{
  "positions": "rope",
  "attn_scale": 0.125,
  "init_std_up": 0.0383,
  "optimizer": "adamw",
  "beta1": 0.9,
  "max_steps": 7130
}
Each number is 128 + 24 x the weight over its row's rms, rounded and kept within 0 to 255. Layers, rows and columns count from 0. Numbers have three digits each. The size before them is the row's rms in percent of the matrix's.

# k: layer 3 attention key, 512x256, rms 0.103, rows 173-191, columns 0-127
# q: layer 3 attention query, 512x256, rms 0.106, rows 174-191, columns 0-127
# v: layer 3 attention value, 512x256, rms 0.0941, rows 128-161, columns 0-127
# o: layer 3 attention output (transposed), 512x256, rms 0.0936, rows 128-161, columns 0-127
k173 113:150099104147115151164182107135144119124146124108160117091134090151111132055139110152135164129151175126150117159104145143113155115129068112102123081134122114191127145127156161109122130094135133114138144138139122122139113103126109187131110136114126190128115193148148130118099115122099090109097091118103119114088119138132128106157147133139137137139183126158139094161131129176149142110149
q174 088:131099152170138160125144148114108140160112121144111099137181158170130128169122129092132128139143146143127134154117159133120104118121151091119083120111139211127141106087125154136082163092170104129118133113185096141086141095158120147088083103134093081120162115145129101135104093160119116097130153129123155132129130159134115153132129117122140111129077097122096094105156123139164125147095
k174 093:109118121131136157159104143178174119148120141098123116141187136172127110147115107109107166128121121167093133140126121156146147101158130142105129085158152150172147096143159120144122143101160100132069145170145116116107137133143102168104099109177134102131178124130117101113099089132123125138144130144132162121155128150094101165138091102141119147108101101134094076122160161144143099136092
q175 089:095123154090133116126125179120136128116104096173148163141152116149156115134144135134102112119128136136136137134136153178158132111129090125111142105147115099119120088148134113134122103131175156127119115191087194156117195143145136147131127132147106195110143110095165115100127102122106119072155130153152084105129092131108116095125133142122151129168127168113152121117106146115126127160150
k175 088:156116143097087113109112170134131114155128080159124155164128101131141130098166100110140079146114130088087101148096125156146128156097067103130085152126104123143087118103091137137147131132162113133147128150109181176134149123147134158107143113159142158105097134121161151134103111106130071114158135166148075145113132156112108132115148123147138145183100127142135149113089129136111144169110
q176 086:148121101144102138154157108096136117173120170132148110155107120159113153124156153096162121138104105065059067130088097103120132135113117161127092102129138142115099167088115104120115123117120141134146155066175092132101083119150138110123157130096157118124127142156138146151102124110135065161104122112135116141134135121133135151144110139154138116147141089153140152155118083134139190130098
k176 075:138182128162181150138158131121115117070118130130087098100147149115132127115126148155108110114141166133144157152134136082099113110106122172147189101101134152132132124169126115160138109127095144091105127161102100086159170164094110131138068147118102140126127112085137147094126129164152147118125124134129114118124108130127135110135142115098136122151128143131147071139125117127117140114181
q177 105:148173132113111125130147127148152118138134130111082143115159133131128102135153110135128163149133187132125124153141135136139145173138097116098148159130066146125103144170143122133150122097097128123091123078106170148105095131196138132078097141121144111115105137143144126119125132138097125161120130168162097130140176138123149105167119119122119104087144102105139125151163122067153132157146
k177 111:159140113154129115142189134145168113114127084140099119121177145126127103137150155155147147128151165145161099147119172150137152126144141153076132111123075141097070133155153132184082121126120115116091143080138161139095099114167161136099102092116167124114110138136101146126133121118138123154151106120153103099130162133138123168167119125114112087132156085104138078148182147081135161145149
q178 111:101102126129092135069120134116140151132153104091132144144089120130122134076129102093140132115190119175145122128133121133143123136126132114110211118148078129124156133113106151115186135128111100162136128144091121122183120160127133121127144148097148074155112145148115112151158130122117159130134115109100107144115160106150121131123121145122082130160134161095081165150140120111137103131129
k178 115:085094139102105127096150128114146127132186131121128123123090104128141110100100128111146107052219119136170132097126119123126112161144141096101152147145133138081161158119115091119131160108132130127187091135127130144140126115086119112136125135077132116122102139124107123136132131120117147118158126082128127132135154152119110179136153134129107119165119156120130176119169089117144141113119
q179 097:152091137139089124129103103101123094168131128135171114147127141138117124175109099103086138154112126136114117176103072106124125147128145091153090111137093154111169139119141118099124125119119061131176108115158105146159115165161130143058129094104143112149130128162106122145146108124110113144145122091115141155121130129140167153137132114142109110157124113128115057127161115122174139131112
k179 088:127134136158080131101148111083108058134149137091161127116109134116125113126133114149104153103087165147096154133140111113120122148120120118127144113141138161133143129123085109092144174121094041156153122092127107082136136128142108161128119100148187114177151118161122120130182161119132115129136127142115149138146161108135124138138088123151107142138117098147107084130137114087148147093115
q180 098:114141131139115100150095130128109132111102114139165119164125121138145117101133081152069126090155106140153153170127116146134107119149140096124174150142117080134144115129135129127155111168127135128098105161073170145128147189124128119135149120138097143115132085118127124123156116129110176130152114132108109095112080136127140096097109178091113140136137174129105133084121159086134083130138
k180 099:112097152141106086134136130122111092135130130162153147154097124122147120092137079119104100101124105116128138136100095106143131154110101092133132201146124095121150117076093144122152126164119108138166079119110180136124123116087121144123170100090146136124098123134144112167127143117124144131131134130115126092119136158134129124114114176122110180179111153151118173073051145093172123145135
q181 111:140097161086111118133196136125131108108115140124116145083108071122162116115140110159127101108103114117133144107126182140089078160106121116079165145136161147138135111128126121142130125153156139160133124108095165088156189107134117047178141180124134125116120136150137100111100143104146141077135115167097104114175132164120139111111127112099157118111183140105175200133131109149113113106144
k181 112:176121172107092096157178140158132104148108143135128116133127076106151104148125148122152101114111112105169136136133128139119088139140113117089174159118158145160116139125122129145125093151157162117170117099105125105136158100141144088139138193109141127080118111115158090115094117080111126108143090163145099149169124178114129157110146087102138175119152140092179152151085127179143127085157
q182 129:141104137110106099144111124102137094128133101139159151155149112131146097115173137107135146095187161138126122119122128152154140146169127130102126159141094112125158162164137131117102148120132105076124074157091133128114105126148124092146150157126131097098142149081119105165145141117098119212115129143139154132127138181143173123100107144128127112141168123114112159127097155145109117161135
k182 125:161109127131122134140099141101097122135158072149167172152113139103149126117172107135155121172159145132142131135093129108142172136175098086152126165138102102094154139146100162108144174121135119122155068126089103149143108127142140087123148122105138102116122172116105117160169110093119119152138142157126107133163127164177192086068099133127112153154127117171126155116094161127125124129120
q183 110:121111128132108121150088136133163175160136171138124061125077133115117159141131107094123124178130126108166110148142095144147127147146140089150116141136135120113112101114093117120118107125139129145170106118164110124138111134143120103061130121095131068118147087128121124124127142130127117131119095068105153151117136109106178106139124105131084105184158109147131095143144126114193120102130
k183 123:105090143152113137160136122133144183114117172114115074102060126106119151147095128111106114117114150128167139112161127164110145143132145128175109158135139111125127134155080099107117103128140122162135116131142146105127114119144099127107127099140136065132166087130123111107119144146148152123109082115111184117174144121090155130166158124122070131118138121158140139118134118114123126110144
q184 114:123133150094107129148161138084144127146123090156183143142145124171170127122143115151152136099121144132167134131135134144110151123101098086100171121136172109124119139126134125135158099137154123108097112095116132176132134148185102112121125100090138129131137132115149095137125165160098128125153127121115097162089131127139166124137136105105137123151155120136162081140121109067172125132121
k184 122:138089123082126089169184131113154097129119096147180157125088113157163145111108089134152087132106148110101113122142129121117144135132089072126188159140122119164149138081122146121152111155166122146125131093095165140128134115160119118110143110101170095138132178143119120133124128131140114172142122140142097169097148144151165125108135094127112170130159116153184118134073099114140091126152
q185 115:098141123161137154184153120151140131139117160149095118096130112138138098145151102115124123143114151093130132100133135146210102108141123122095132144121129140123114130151131106137137156145153202090155136138129138125135153157169133134104096152161152124098140131121134052153156148109156111103126105182144129132138130111169119128133091106140124140143142111094134179153122136157092106185148
k185 099:152119116120145156164125131166133128154104132156092104122149122123124102139148147131115142145124140100142105143120135150206139108152149143136106154116122148109102156164143104155098158139105178127154123108158137115112134115140158121101101152126140137105145107124123101133122119127134164105152123156124105138163101140129129126139134119126122164137121098089129155139119127160097132196138
q186 112:078107140131171075082151170131162112125147136130133115151118104123137093091169161124113139087127124121138114156118149120077143173117136138095142153116146171096152127123136155110099094083145095113149118128113158129144158142128116142153140160125119109168119125135099145135072158136087155146117129149123119134107121134110170103105118142124119124179136113128097144155125116178109120122115
k186 121:136110112159118109092121163126164180139170126136141104144132080116141092101171136128158153129116129131134178140131086096109122189107116088145114090122175121107131159137074143107118124102165116109178098118103175135141146114139111141096135121095100093159109115125130168125120132105108095118123114141097118126143139169169127133126141153117123149185121123160097133132077145147105103138080
q187 097:121142117109145113128117154169099104085132135108122111115182150122133075142162117156100155124120136120159174142165170121102107118129154139128131126116109139140137115150153133156134127124132139103057139164101110124146177140083119168137127109136115160133136141134127107113134121147106171145113120133152117103112128109066091111151145137112137107104105155123112159133151148150075119136141
k187 090:121109100143138121098110142133151104153123123158113091144159108163119105137184120148139182130120104122133116158136161114150129126118174140122075098111112132103133102098145139148115146118071119115119133085157143131126099131129137169129133105090120137151129141191117147119115142118108123112106114090101100127112107152123105132204084138158152132154110107098104149145122136155166153159101
q188 104:151114112098112162194143130131113135124147149121129131134164116132133137086169129162096177112112126108171110130109122150132112106104135096120165143120153113143119122128132175135133157134086146122096108106145093111131094109085111129100097111121121112155129165119133120113147151147128147134151138111106077172113131108149128157124132147100131149092169144080146140165098132122163121111144
k188 110:147105120106129124179162133146128087121131120152120092130109138132121142123140128178090152116103095114159108152105150184129129094131120128152169126123120129123159088139149142106115121144089167149115157131130109079135093097103121095107097133155123079156152149103108122145123136147088165149132120090110122153156101158126151136135143130122090164113148143116154126141086128156168130098145
q189 103:181138162108122126133129140122144091112106067126121133132134161128137099089101128147140144097136133152137146143126114141114107145098079118134181133152103114171117116161136148145156096106164101116089126157041167108135141141117132121127120109095110130141156147138176147078153112127130143139139129164102102133132127127078111078130152120092135146107150157111127124076127143106127134094172
k189 120:157112174130118130123129146095130111140137127143149107157102163111105121115085121107158123137141106131142093126080151106114090140121075079100122148150102123121093135096142150095120099109207143134135128162067147132109118110108170141146146134125137086121120159141165141138126122124141119163132136165146144164110129122096129119093142103120134137150168161142187146104133106109150152077160
q190 103:110106103127119123115068131141088089131116111128174142130161123115132114124141101142119158085094088144188143122104129126133108127186122117134153114154115107117149131107132121132168131160134118140124141123109126108117132181124126110138169133132095115115154130151087106159192151135130182148117140165111187103109174134147136144146109160142097121172075175117117092137114134134113075157134
k190 101:123095115135125094099104138139099079123141133135175164125145113138141116125144125114132161093122102117148149097139126116151114159180149118125113161142169135077164141092094135128112156116140077133151140103137108111134147127105124098124145156102125116132135127161104057153162160146138160125088185117136159149098158159144132125139122149157124185159091166095114153132124107110129122154116
q191 104:153079146118081135169137105079149122139112058136144139162096110113154135106131096123124136100152143170132118129137118148191148118124140091129169134129105116147152119148095131106124183119143095112140095146089096136138118147127131070143100145127142097111175112091134089107180114133120128114163119129124104143144122139146152137103166119126132145174161160104109140130084139140118120136141
k191 118:145079159089102147134101152110114121139147072137159141143052136097140140110105106112137094136154131122129112144097120144135175155138097065152151181140123118128168139112109143088152177111143137152146096153088083166143104121132177104134140145148170107088136163099123114142155109097106131125157144137119135165162100118104159144098157090155116152141125146155160162130093099139135130106133
v128 095:150117113167101123163155122123123162135072146153116111159154132134139140162160134124115153118136143144153114161121102136114113145103130147112123111131193162173135131158119086164086112144121110110147123124125136097124114168126134093155127152143114172149114165158112161126130108159121115133126207127111106126121133145109110143171088136129172106149141136081176102165121142120071126127104
o128 096:128089130088108118149127116095093156128121109150105091126101154150111125093175157092098115153109127117124153176134145120141161130114142124121163134114107102120119163142163135098156149154155119089159160116127134064127116104116139184104120105106119052156152120103112125132092103121135133127101128099143111088114131126130117116170145115119181131119154137117119102108144145120097174144125
v129 097:116112122131095138102127084160097178131124160071138107116093128131124134173118144118127120148140111140111134136116118137114141098167136139119144114151125129114134130170125124101125117132105135129042121157121097141122128133142099155085128126186103159097156097134163104138164134108119115124092190118124106161141187207104129101136147143125173119083139117129135188174106121151122138156116
o129 097:099126097075116124138157073083196133114101144132113137176132122115113092139152111138149146156129114164105128140118137135157154121124083141100112093163099115121122126101144136112161107116173105106156119098142123116119137112152095150136158116113125143151127138139075114132135077116124151093078110106116159127149117123149117177147131100148120069112155090173154093135114141121115103150129
v130 084:106133126095133115159116171143132109119166119135124087089156121146109159106130137115129091137121160127122123126137100120145123101150101143110130109126154146128139148117121138139152131101177135133142128126153140185151147182126099152103120115140118104105117161148102113110155131151178119099107136086153123193133177099133125122099119085170100088137131097111114144165117124092173132140131
o130 083:136174147099158107125106156162092116078130135116130115135117118092128159119127144162121102157143121203123145109108124118115101137133112129135148123167159124156155104149164148147148108096143103061138082161117146104075127176090109115128107158153101132121144102154102082136115130159150128113129151179135116176114165152147162118099117101120108148121145141147146132115165148090105118105142
v131 098:140108133119133133144129163133114116116135124058138109103142122126107147129153132095095130164104161112131145152154125107120144165173129159154145079121146146143164131147129156143154121125149097111124127138114101136160173192117103122117109124153107108101132187113082110121115143145134104103140120119139167170171157096145089141121121071154152127119096094094082147177128155102147125134145
o131 090:138150130149137122141084149142100135098135162100169126109144128087178122130100188160117154125148154182131172114124144142143072154130136135104135113146138131137145117161156141135158093115131111018105119170088147121142124130094117117130097118136113135120125110106120090104103133117140119130154162177114135134117137125144143119112124120094131170120148180131158124127146137100121115107148
v132 093:131155112115118132139132099124136165150105127131140137131122120155144072126078158134134154118156116162139141117132158134120153180125150120103131136129100101093123086149130142115082127133099162148146131132113155120120103044140152113127121105114131159127146097138159133113130135109143141101154143156099087104122120222141127098143106195081158156086123160138121116118148141118082100145127
o132 094:133109112112113089148169134107170120137160077176083133139106147158106114126168118113121143126122144081118119122148140134123132116100135101130101118097132110105127154114134102108118169119117134142095176090168105134131152085154131132128135126078129117088117152108125179132121107131111159095147104083121120123135087101127098141127149119098096100119092129139122115142103141170134112149139
v133 097:112122120161103133145152115136111140130133141199108126127154163106137137122131151155114112113143126120156112129114123147104150085112099126105169117144158109131127147134123119162113091149135144100147107142122095129119114123092140151126130039149145157136098099139130156131184110122133154182130140128107175125182146155118119125103118149111087088140157127092173154133087174110122142096130
o133 099:120098166113131140136122089116106103123156111136113157147157147148111149142167116109142139146123089176145136134093150124147144095102117142146159148128108092124138150153141147118162112112144091100157145119168140087105110160157138162082133150137121122133171142110109141162156141164142125143110135113125112115102142130096108130137145090108121122090110133134086097125076126129107132175126
v134 104:082129153164093127141177135090133125126167112139132091154126128155150151126112133083097140093157143156085148118125135131121160130128061115127168150132180106126103158125122141067118102104131152128144140127134111144130146163145132123106117143166115155121124095128158118120160136115068171124083133124100144157110130132151134096130198096122147131080140156162172155106143154117146147145109
o134 102:077119138112124127110118084115113116114115139134077125123156137124126111138155142109129155131089125142151120086159141124099156073101114146134086149139129094171124122088141111143103157131140135118151084147136155126125123153116151150149161151116142122089081122117113113128157105134154143173145134139074113139110159125112123129077115160135116146132156104170080093115157124153132135171109
v135 110:130098108141111131119150079133109114139107107159126113129171151087137115181146163071122115097163133130162116145120106146116168158124101119113140141138126125137139119165087136121111123162116069119192136165117103088145129098128134130107132116138149182139106166124096174127179138110160073179139135155107172139178087157163116129141109118126105117170129107087128119120117179136094118136134
o135 107:150126154130142125146130167144083119164130102111099151158099125117129161122187118127160134139129099102137153114104152091114129133090144169131168157127159118132087129156139133092155084130112105122084186140146143078161122086114161141134146131113125106142182118134112153118150136098160133144108141127102109075102125133135108117163100084092137129103097144102113142099092138131110128125097
v136 106:120077102147126121144137142084112132123146065154140140144163119132167142088076151086106149133143153117135150132131088112129117170116146121151120182129093125154131135130105160070120169101124122148182153132132122127137157104124178102072133132177151106093149169153115106128148136120139134122127090171123138123143134068131123093098132132115136172117151143124109138105134145084098134137134
o136 103:109149109147124127089091191112115076123122137107083125092200124114086147144178138103139124115105152149139152139094123167104113123099129111128115124104107159146149132127186099140160131090102113125104152143147142108113197101114161079130093108108118134094121140126131145151091120158124148135128200081140117126115148126128132116111127128104115135076117145149123116122166133140150108120136
v137 087:153140114113127136097112172153141150124120117191111140134133100111152148119134131160150115106172125147134129135118155132148160064098154116139122156126114137139070105134107166149069142166107142113069069121113121128124127122152140099173140118148105108099151122141118117113126126137119124102129109163118113137069115057159137151114132112140134165158132115104168099146094125118129122153140
o137 091:140104087155131104154145139116101129134162140133151108107128140100135133103139163110136126129123150070118118115158119150170137163168120151099137116099098154117156127156126175109096134146146122116145091135162138137118125146081126137134077155102106107153127119157130105090085139145136119162131111146128130137141133186157175142159128126103158161162144128128113191135124092088102121134165
v138 101:097121135139152135121124162125124125127134140114135169126110154141136154086126096147119130166107109146134143104113147128148121140157138133095125080128124117094176097094157137122095168112139174147144147129120131124115115113156129102136127109116130098098141138157150112150082139096125172095111116112132109098087103101170145124072082125169148140161149117130149161147103135112140144127130
o138 092:123118127117096141110164131133120143129062147156133159113116157120115116127128079104139114123118115090148064112092120160101163103113138114124101116150130132127170126108104146142099142139131136189078109103090151146092128106148119090153128116114157181111047139120139143117112129133134133120137104108153109128125120109141151129132146164179113170139138110135110160143124122137158143120159
v139 096:124102158111123092109110101071122130124088097107129131123084098144135103128119125122123125138153140135134142109145104139122113170150130129150126137132151166127135118112123098089153095123158045142149132105125116106144163142112119124098123184133127123163109160106095102136139184154075098107139113122139135120171122124096111126134153155105110137088164113142117146098171104133153116135132
o139 097:095144124139157121107103105134142165109135124120100139134140088113126098131116161151158146126114156160100162124131117118136101185112116137127069125145116140086075081111135096123163115093134144114107147127145108104144146089118129122151109092124125138116150146104174134125129104140111112143115185106116140096135115099096080151113170161128131077074109102109137082129137123140120154145127
v140 091:121118127127119124123094189132088092121122150080141124125103159126106189136169083068099117158082123098129137133128107102121124136162128126134125091141172134120141166089138100151151151106177116124114112100144107138135147190131084120135132100136120102067097173118101125148135125113118117124109139085137152154162139094116104162084135070162135097148120117148133194170125128143147155130130
o140 099:127150108106131171113109101159096124123054155103147159130157135109152135122105094142142115128141081184120137117088139151130143121139124165124143123186101126139128098109130151150142099132136122137103122121091170128113127123110116109135156096138158176134123115095116090133152131130132102124094157168150124132122136115136131133129138165180152158086175125125134150103144124109116127128111
v141 106:104173147107099132127123132177130135109162160167153107116126141167134174121123101128151079133165140160102127098116140141172122081160101118109165148121138140136120115121145105128155138097133139135078128129142117123131128158149121110104130180109101139095113114119134099122120117146126157117087185099127061178075151082145154140114161100148157122122179133125159133159101095133187138142122
o141 104:095136117080137127126134115128113141111117151162120103117118145107112136116159117127111120151120124154115087106133120116115130100129104158128143113159125135167132122132128144135104149130160127127144074143115141131098098177101121136150109180162119158136106108160100109094109116153144151121102118117130130156132169146129142156118105135133129113120137093152120137110181126117062108119102
v142 104:114110133149124100116113135081112141123149147117106153148089122116135087115138138158142146102104155132118131162111105125114098116121158123133114083118149102093126157114135140080119089169136115137118098144125164146109120209124099122142124131126113096163162111145155107132082126173117127163098119159130138091083134126124118140179109119121135137079104131156131119177142089149126158146139
o142 102:088122096138093147137137112147149143087100159139136111123145141158119099152089166153132124119132148095138106123190111137155142102132114084095118068160127149058144160096121169168094110122162142141160063120103135135162131109153168115114125068076132122105118126122130100126147130097117145187131146145120106121143116137131179116111151168149118158137156115094125104129128127130157138125163
v143 100:119112112127112122104153131156112169144136127083137090111139084147133154145130145109143135130142146123110131135131122137152104154138142125151104153134138146121150172148082081095136131133124092126095124160129080101138137115150114144138127162145116147107106182124127132142137134153122104140091123142141113181126124157121137121132145135150187118159128116104137148155132131167112134133125
o143 101:150105104126145091132133108133151121116085172076082127170103128132154138099171110141147126165136101141124146111139140113095128132122148129118135130133139128159091097154133142110159104183131129147110131137115138106152145067141113155155197116137141099122158130146082126122140146100122136115088144135109141093138119145164129076187093063144143087140168092141127131104133160127125116145139
v144 098:135177105081153117106093149120117121129115149113133128104127140107083134158108139131099120167155123134127138119121155116167113153178171122125108150116116121097110110113143174111102161134150151148149140161108120099136128101137124078110136138146117146079129166129092129117069143146134154134141081138137123151131080070155119092080133078177140133166141113128114110085130130107132130127135
o144 096:152123116168145119128124166153116093155114125140168138114103116083165126124145094138145125118137129084136125085113161149102109139118157172126109111106117129157148109119129145093109116128102130150064140114126103119149135084136130122142127136133128178144113140144161112084116188131113124141155163127120139163140137127134153119129131142130143160146126129133152168133144089121101111127120
v145 101:097152067143153123137115134101136141136138106129121151137114137149145179108120113134147156131164103160130155107133107115134138159119167133111152111114118139144116154102111109116121136073155147141101150106128131160154110095155130098170132088153108123076117126125144164111113114099171118134148146145122082151144118122152138133115140138118125119149127151124129118121120128095120109138115
o145 100:123126114096142108098130138121097098147132087120089121118146166176143154127148157165073136121156115172097171131150156136077123109144130135140117110135120135150133108148155127134091170120136119098096144104113118118090161145098150159117118106146108146121122113130116175117116148162113162076149156138139143142124137062112123102150118110129126143122151158139097134138171165119119125107126
v146 099:107107143152146074141115118146121157113146189143112133138152110100129137108109151126140121147143127140138116110116081148125081121118098136122121129128208130138166132096165104126095126146116159132190087118142169136126135184101120124115118118118157114154138111182139111125103120138120175159099113104129127092074151117123173113124052105134113091143147113117168144164107126109138117122142
o146 095:115121189114092122097180114131131132099081165113147128119137147140093111116138115115146075146076103117138104142094105144101159106096140102132173102132178108100141122130140145150147120119184129156148086132110141081101118106176154127131067127141122162137136105138142129168134126130120146155128120105155087139091154167145141119090148146183121154154119099123108122098146154106111167142154
v147 106:129095144098137120104120159129134115113136149113124122153128105179158097109183082147159162096130140117123123125149141131143185100136147115158124117128120153151123113132119078137128162142126072131128079123147156135145138125158108118103118127084151070147167096126148095141138115150147071118080134130141069108085123054134163148132129108129168145126132145132096139163143108148141142113138
o147 104:130107065115067127155109159126121164114127154162125136114144141118099149138124122155113090137135147101130119133177088091138127124161123118124152130153102202082120145130099133165095142162122133130145138144142143142133134112084113096135079100157134125087138106123131129133114055092136085155099077139130110094160102182145125115127127174134122105123144104106142126133150126136108093118131
v148 093:132082190107093117098134106140151121137136107088138106133122127144115139159120107110162092145173136142131115136113106171154182053116082098118173115134147112148100120119155124108150127115146082103097120152118107104150123145144111153100125160110128113105112082055129108118134115146123154147123136115109146185143133184072161186124178105126142127137126136134141146151110141174201148148126
o148 095:091133068096135119154148104098113145159148136114136125165127114120121108140124138167112150134140130156100116135123117091129129104124103145113116114173127138140101123143129094111108137108158140102128106138131122118124089155137126148136136162177109151146123123151089107112140128126126125158117138172081148147159131146129094135133087129150119112104127112127120122135123113144058121112130
v149 090:105133124107101151118122113172126107119138193132141152122129129120175088126129129123165098112114113140086144117112134130119159106109128133147144150141117097133160113140159144129110141165104155138158137132123131131129120108160111137083131106087166100143184084156151094132138126108131109138089144151131123110114109085181190115106090130100101137123152141144133090126126088119142140130140
o149 085:134086148092117131140167119140148098143079146137117158135156111099095135158141075142138124127127124089134069124130114140111148117105109164105146119155159123121139135111076132168079150127107113176118091101131138177094153117109132127153094147124122187133112128133151121146175078092167138102116104120145100115112136125127126123137098144140099135137104103096104122132116142139174138123176
v150 105:113176122113158106122140090167130115130095157133095142135138152118111122151176139127121156088157130126137126109130139127148147073110108134105135132132154135095102119100136105173122155107135159116133121129137167100148121096131121106185139075089109156112077108137127152117131109114107135104088148082118118152148096133151122122122131118141087074147100130144130109077118170113140146101119
o150 103:168087162104158119136125092156063149127141094139122144136134125130135144121146083118085112127126078122158122100152154102128142108103177192157169163126124112124121109119108117092129137157113161167108144113096107119138103141113088184121121142136115137131131082131146118124144160129150097143147099149171128143115135094149123123131097140137143154181154111091132159150087128149114147132106
v151 108:132126144087107149135161147147180085130126136063131153123125108163129120154138071146140119099092146133082131123146149126129194113149086120143156117111085134152104131155132170142142148132132134120105127121128105123147113120185117156087116137089138082120143104088151126127136133092102143096158134124143140145128141119132157160152150123144090141115090152135116095105129130140156145099121
o151 101:137121061142148128146118121102099127173164160121146142136122098111147127148101161157102155127173152119121101104156137127122104118169142150089111135132136119149157133137098084146082157138073120078151125128106118166131104161097121142158142132151106122110076106135154123109136123097166091120135109197114136126134134128144133122137080137116125160151126178095106126131158117134140144102145
v152 110:100137092141077144141148143140128097132192108142125112117151142111121139122110138102139162115094139111089146144118123114108124088095099108171163138130121079154095157117117154099124106100145166143118128110136100140124125131120166138105138091160132122084157134119154100122133144073136155157124116188111127101162124105121147105123156118101111138113134150191161118072137097096110153111133
o152 108:137112109110129157103121119135169047130144115121118141109202114120130133178144094124087150101121146175138122141116131141110110093119095134122097128124077128180120122098156124170098160110112127159131074110152116176119165171142151113106127114105146142120114156102134123153173124121127137132156150119125143148129164115107160097090111140150138156103109141139106130145152122142198096121139
v153 105:180164118131145110134153143112141119137141109114136128116120145125109090137156142135126139110142116105112117140139107105093150135112087132131130172123105113129101141122113113113182084145103121138124142152150189136132121131092101124148130169145161169163150136116120116120088105144130101088173116110159135120107149095102136125123159113116155121097120108157092102091182087138113121126133
o153 105:153152163143143136163095143140163132129144112136147098156131117114132149120102135157147109136128138112164125147146115126090103143139134107161141147124137176141096120107092072098121134129125153132158127148170121131165122117140132125107157158172151105121143117102145101140176126107087124135153142122108142117133118142086104131077161146112142102135119118095142128139126107123133116119073
v154 094:151114112128149102090069151130114113121142159088113127124141138098094162127170120105125122169102128089129115143140099138138092119158155127142109084137184156132137150130104111125125133115162102118109105120145091147129155227135101113121132116161120100094138168142098129132129146134162129139105114104156150141129120056136141158083109066162142097163115082123117159157113145149141137150146
o154 097:128167121152144159102110125156122121095077145097158154142143132077152141116090113154146096138142086168126148128089111154104113161163136142113145098161126141126139078144140174133152078148158120108125082143107152091124124116108109114136119089129148154138175124127121085111157156118111118137105170163124120145126104153162178110097130133158144143124178123121134158116129145077114120099153
v155 098:136127119100107100120132152107178130146135105107157099140154122117128118212137139106121091145126138177125137154139177121105179165129148163153112125114101127162139137147170142099128116170129138130115166123104125127132139119145116121095130175111117089178123136111105142117082157164111096153162108150135150137134096088178118152161126087093140172106118124102120055130127098154129097171133
o155 094:133106120151153136125130166144123112170158149134140103135106099121159141124103195159130170123128177089100134124155167136121088153131091155092116097102185109094096126140129115118076140139142153080103111136146108137137150108075149170135133135140121109159115130139128111118148121087138137131157138205094117140118118111109118105161104138097128158154115180105105128133156141116116169127160
v156 103:176145080153144148105128164164099102138131185116139101097120137090111159141152124141094133165078120113103116143124126098117084137143155133129105124126093114110136109147121161171124119124129169153071133135127121129109115135132130137163142130104106143111140168142110172147138135119173157128131136142129144128091146124168141103109091158125149128139081117143121104156116095151066120134123
o156 098:174134126129125128138142133146184111123107126113146115124067134107135138104107092110152122116150096100139104147124119153136142141139147129166156126119124107162163132147103171135136094173120125178117119098125147147168133103136102113112197145066144104152137177105126087122136137116109150111114106109130139133122108138162153130149128102106157147160124145155156179110136126114173106107126
v157 087:160157112123104133105134124114128177110131135231112147120116114103153136106097106141129123131177122132124135124127108133169102125089154103135104231122109137132086134132093077118077173140120116159130087106121125118129133081144172065138143161137123127119107150155132118124117137159114152132115110140133089108128085074154187109118148138113139131165155179148171135081127091121122131129115
o157 090:123129087142127091085153139134118085132123131099096104073127140145107135137189097105132119127130129079138147138121118131108134121145124130144123148121066162160143108142149149141110138146131136196104127109148113112105163114130136121136112130116135117123123143158141134112116140165088151129083156090154132102120154179141165141143133148121160102132130114153105152135179101131108128154107
v158 082:138118140136126098118128126182124149138123140054122085153121121128107160172158123117156146132127115138107139102099095121109121108147123149131161087137120116165128145131115103146144100070230159105084129142127102135134132157122113140136130128110124108131129135097123142134120100117123173171107159130121119134173153154094142138119108126165116104096125108141176136155123107113122141086134
o158 087:138096104098119140102144077103140099126111135140148131158165123127131082118125098149115147121096094164098126152135178166129135089114114159112161098132112113140087111109123138130125132143174171149133113093124145134128118111151110203143138082151159099188134138097123115165159160119106122128121118147133136142153126077103125130145109147192154154109147096110111129120136126114103151100155
v159 103:113120141123133142138154106168085128124109167131136092119104122139151127151138127155145113090140154125142126108136134138110124163170151119121155093131093133125161114149140111138154153128123090130108117156133116102131124080129102143135118100079129110143140112140134148137148104155083094138083138109114078126126157204113101125161105144134118159094123120124124164194142110148144144115132
o159 104:142093130088106105131135113121120160108111173137108141131121134159115121142164118138124120137177110152113116086164138089181136123131135111100175133156133122079100168131113157144148105123115122120128170132095152114139127093144138134152123099156118126115165115129121137123113101099153130116051075114144134089135115141138126147167144103100124086106130098134173093126119146171125114144121
v160 097:106133155125136130130140097111119128121077148082119124119094151136135113096109117139092089131131128136145125087140138122117187148184115162092135095137144126076125113134111154136115152146153159140179103123125120118136123142151098145098107082125137100119157095128144152131138140106118151112147132126112152142130144163126100140103109131161086121102153157110150151152156174093151147114124
o160 100:117127121140115089120126110143085151108084139146112193136106132119112099119118117135142115152156139155142115074161102121141151131092170143129118147150137112087155160114102121136132130125095099105105143109130162087138115110121145119142121141093075156102118123098170104121152123166165113157108110135127137127103130130114115183121150131106099115122133128152128112101106103143116151175134
v161 075:157154089113123152120132097136145148125127168145117164127134112162149106150103154156142145178163133119076114150161184122135106120125138112136103165104098144102093089131110144118098132111058150148136146123132148123136118100132143112134134168111143126145147153170154111119132159134140126091133111120139091116048108113164142096152136144115154131129150138123105088107137106147119119152144
o161 086:160126114128112092165144165129173135122140103144118098119084111110123129118137130102125121143140183055155100158142109125132122157140128087149099139107121151151142134167110141097131161136117142156146120129141080136167121108128099095105130129121115114102101139139122140109137100116086131114129108097133146140142131155148135109114149114091136083199085120142158135155124145131158105136154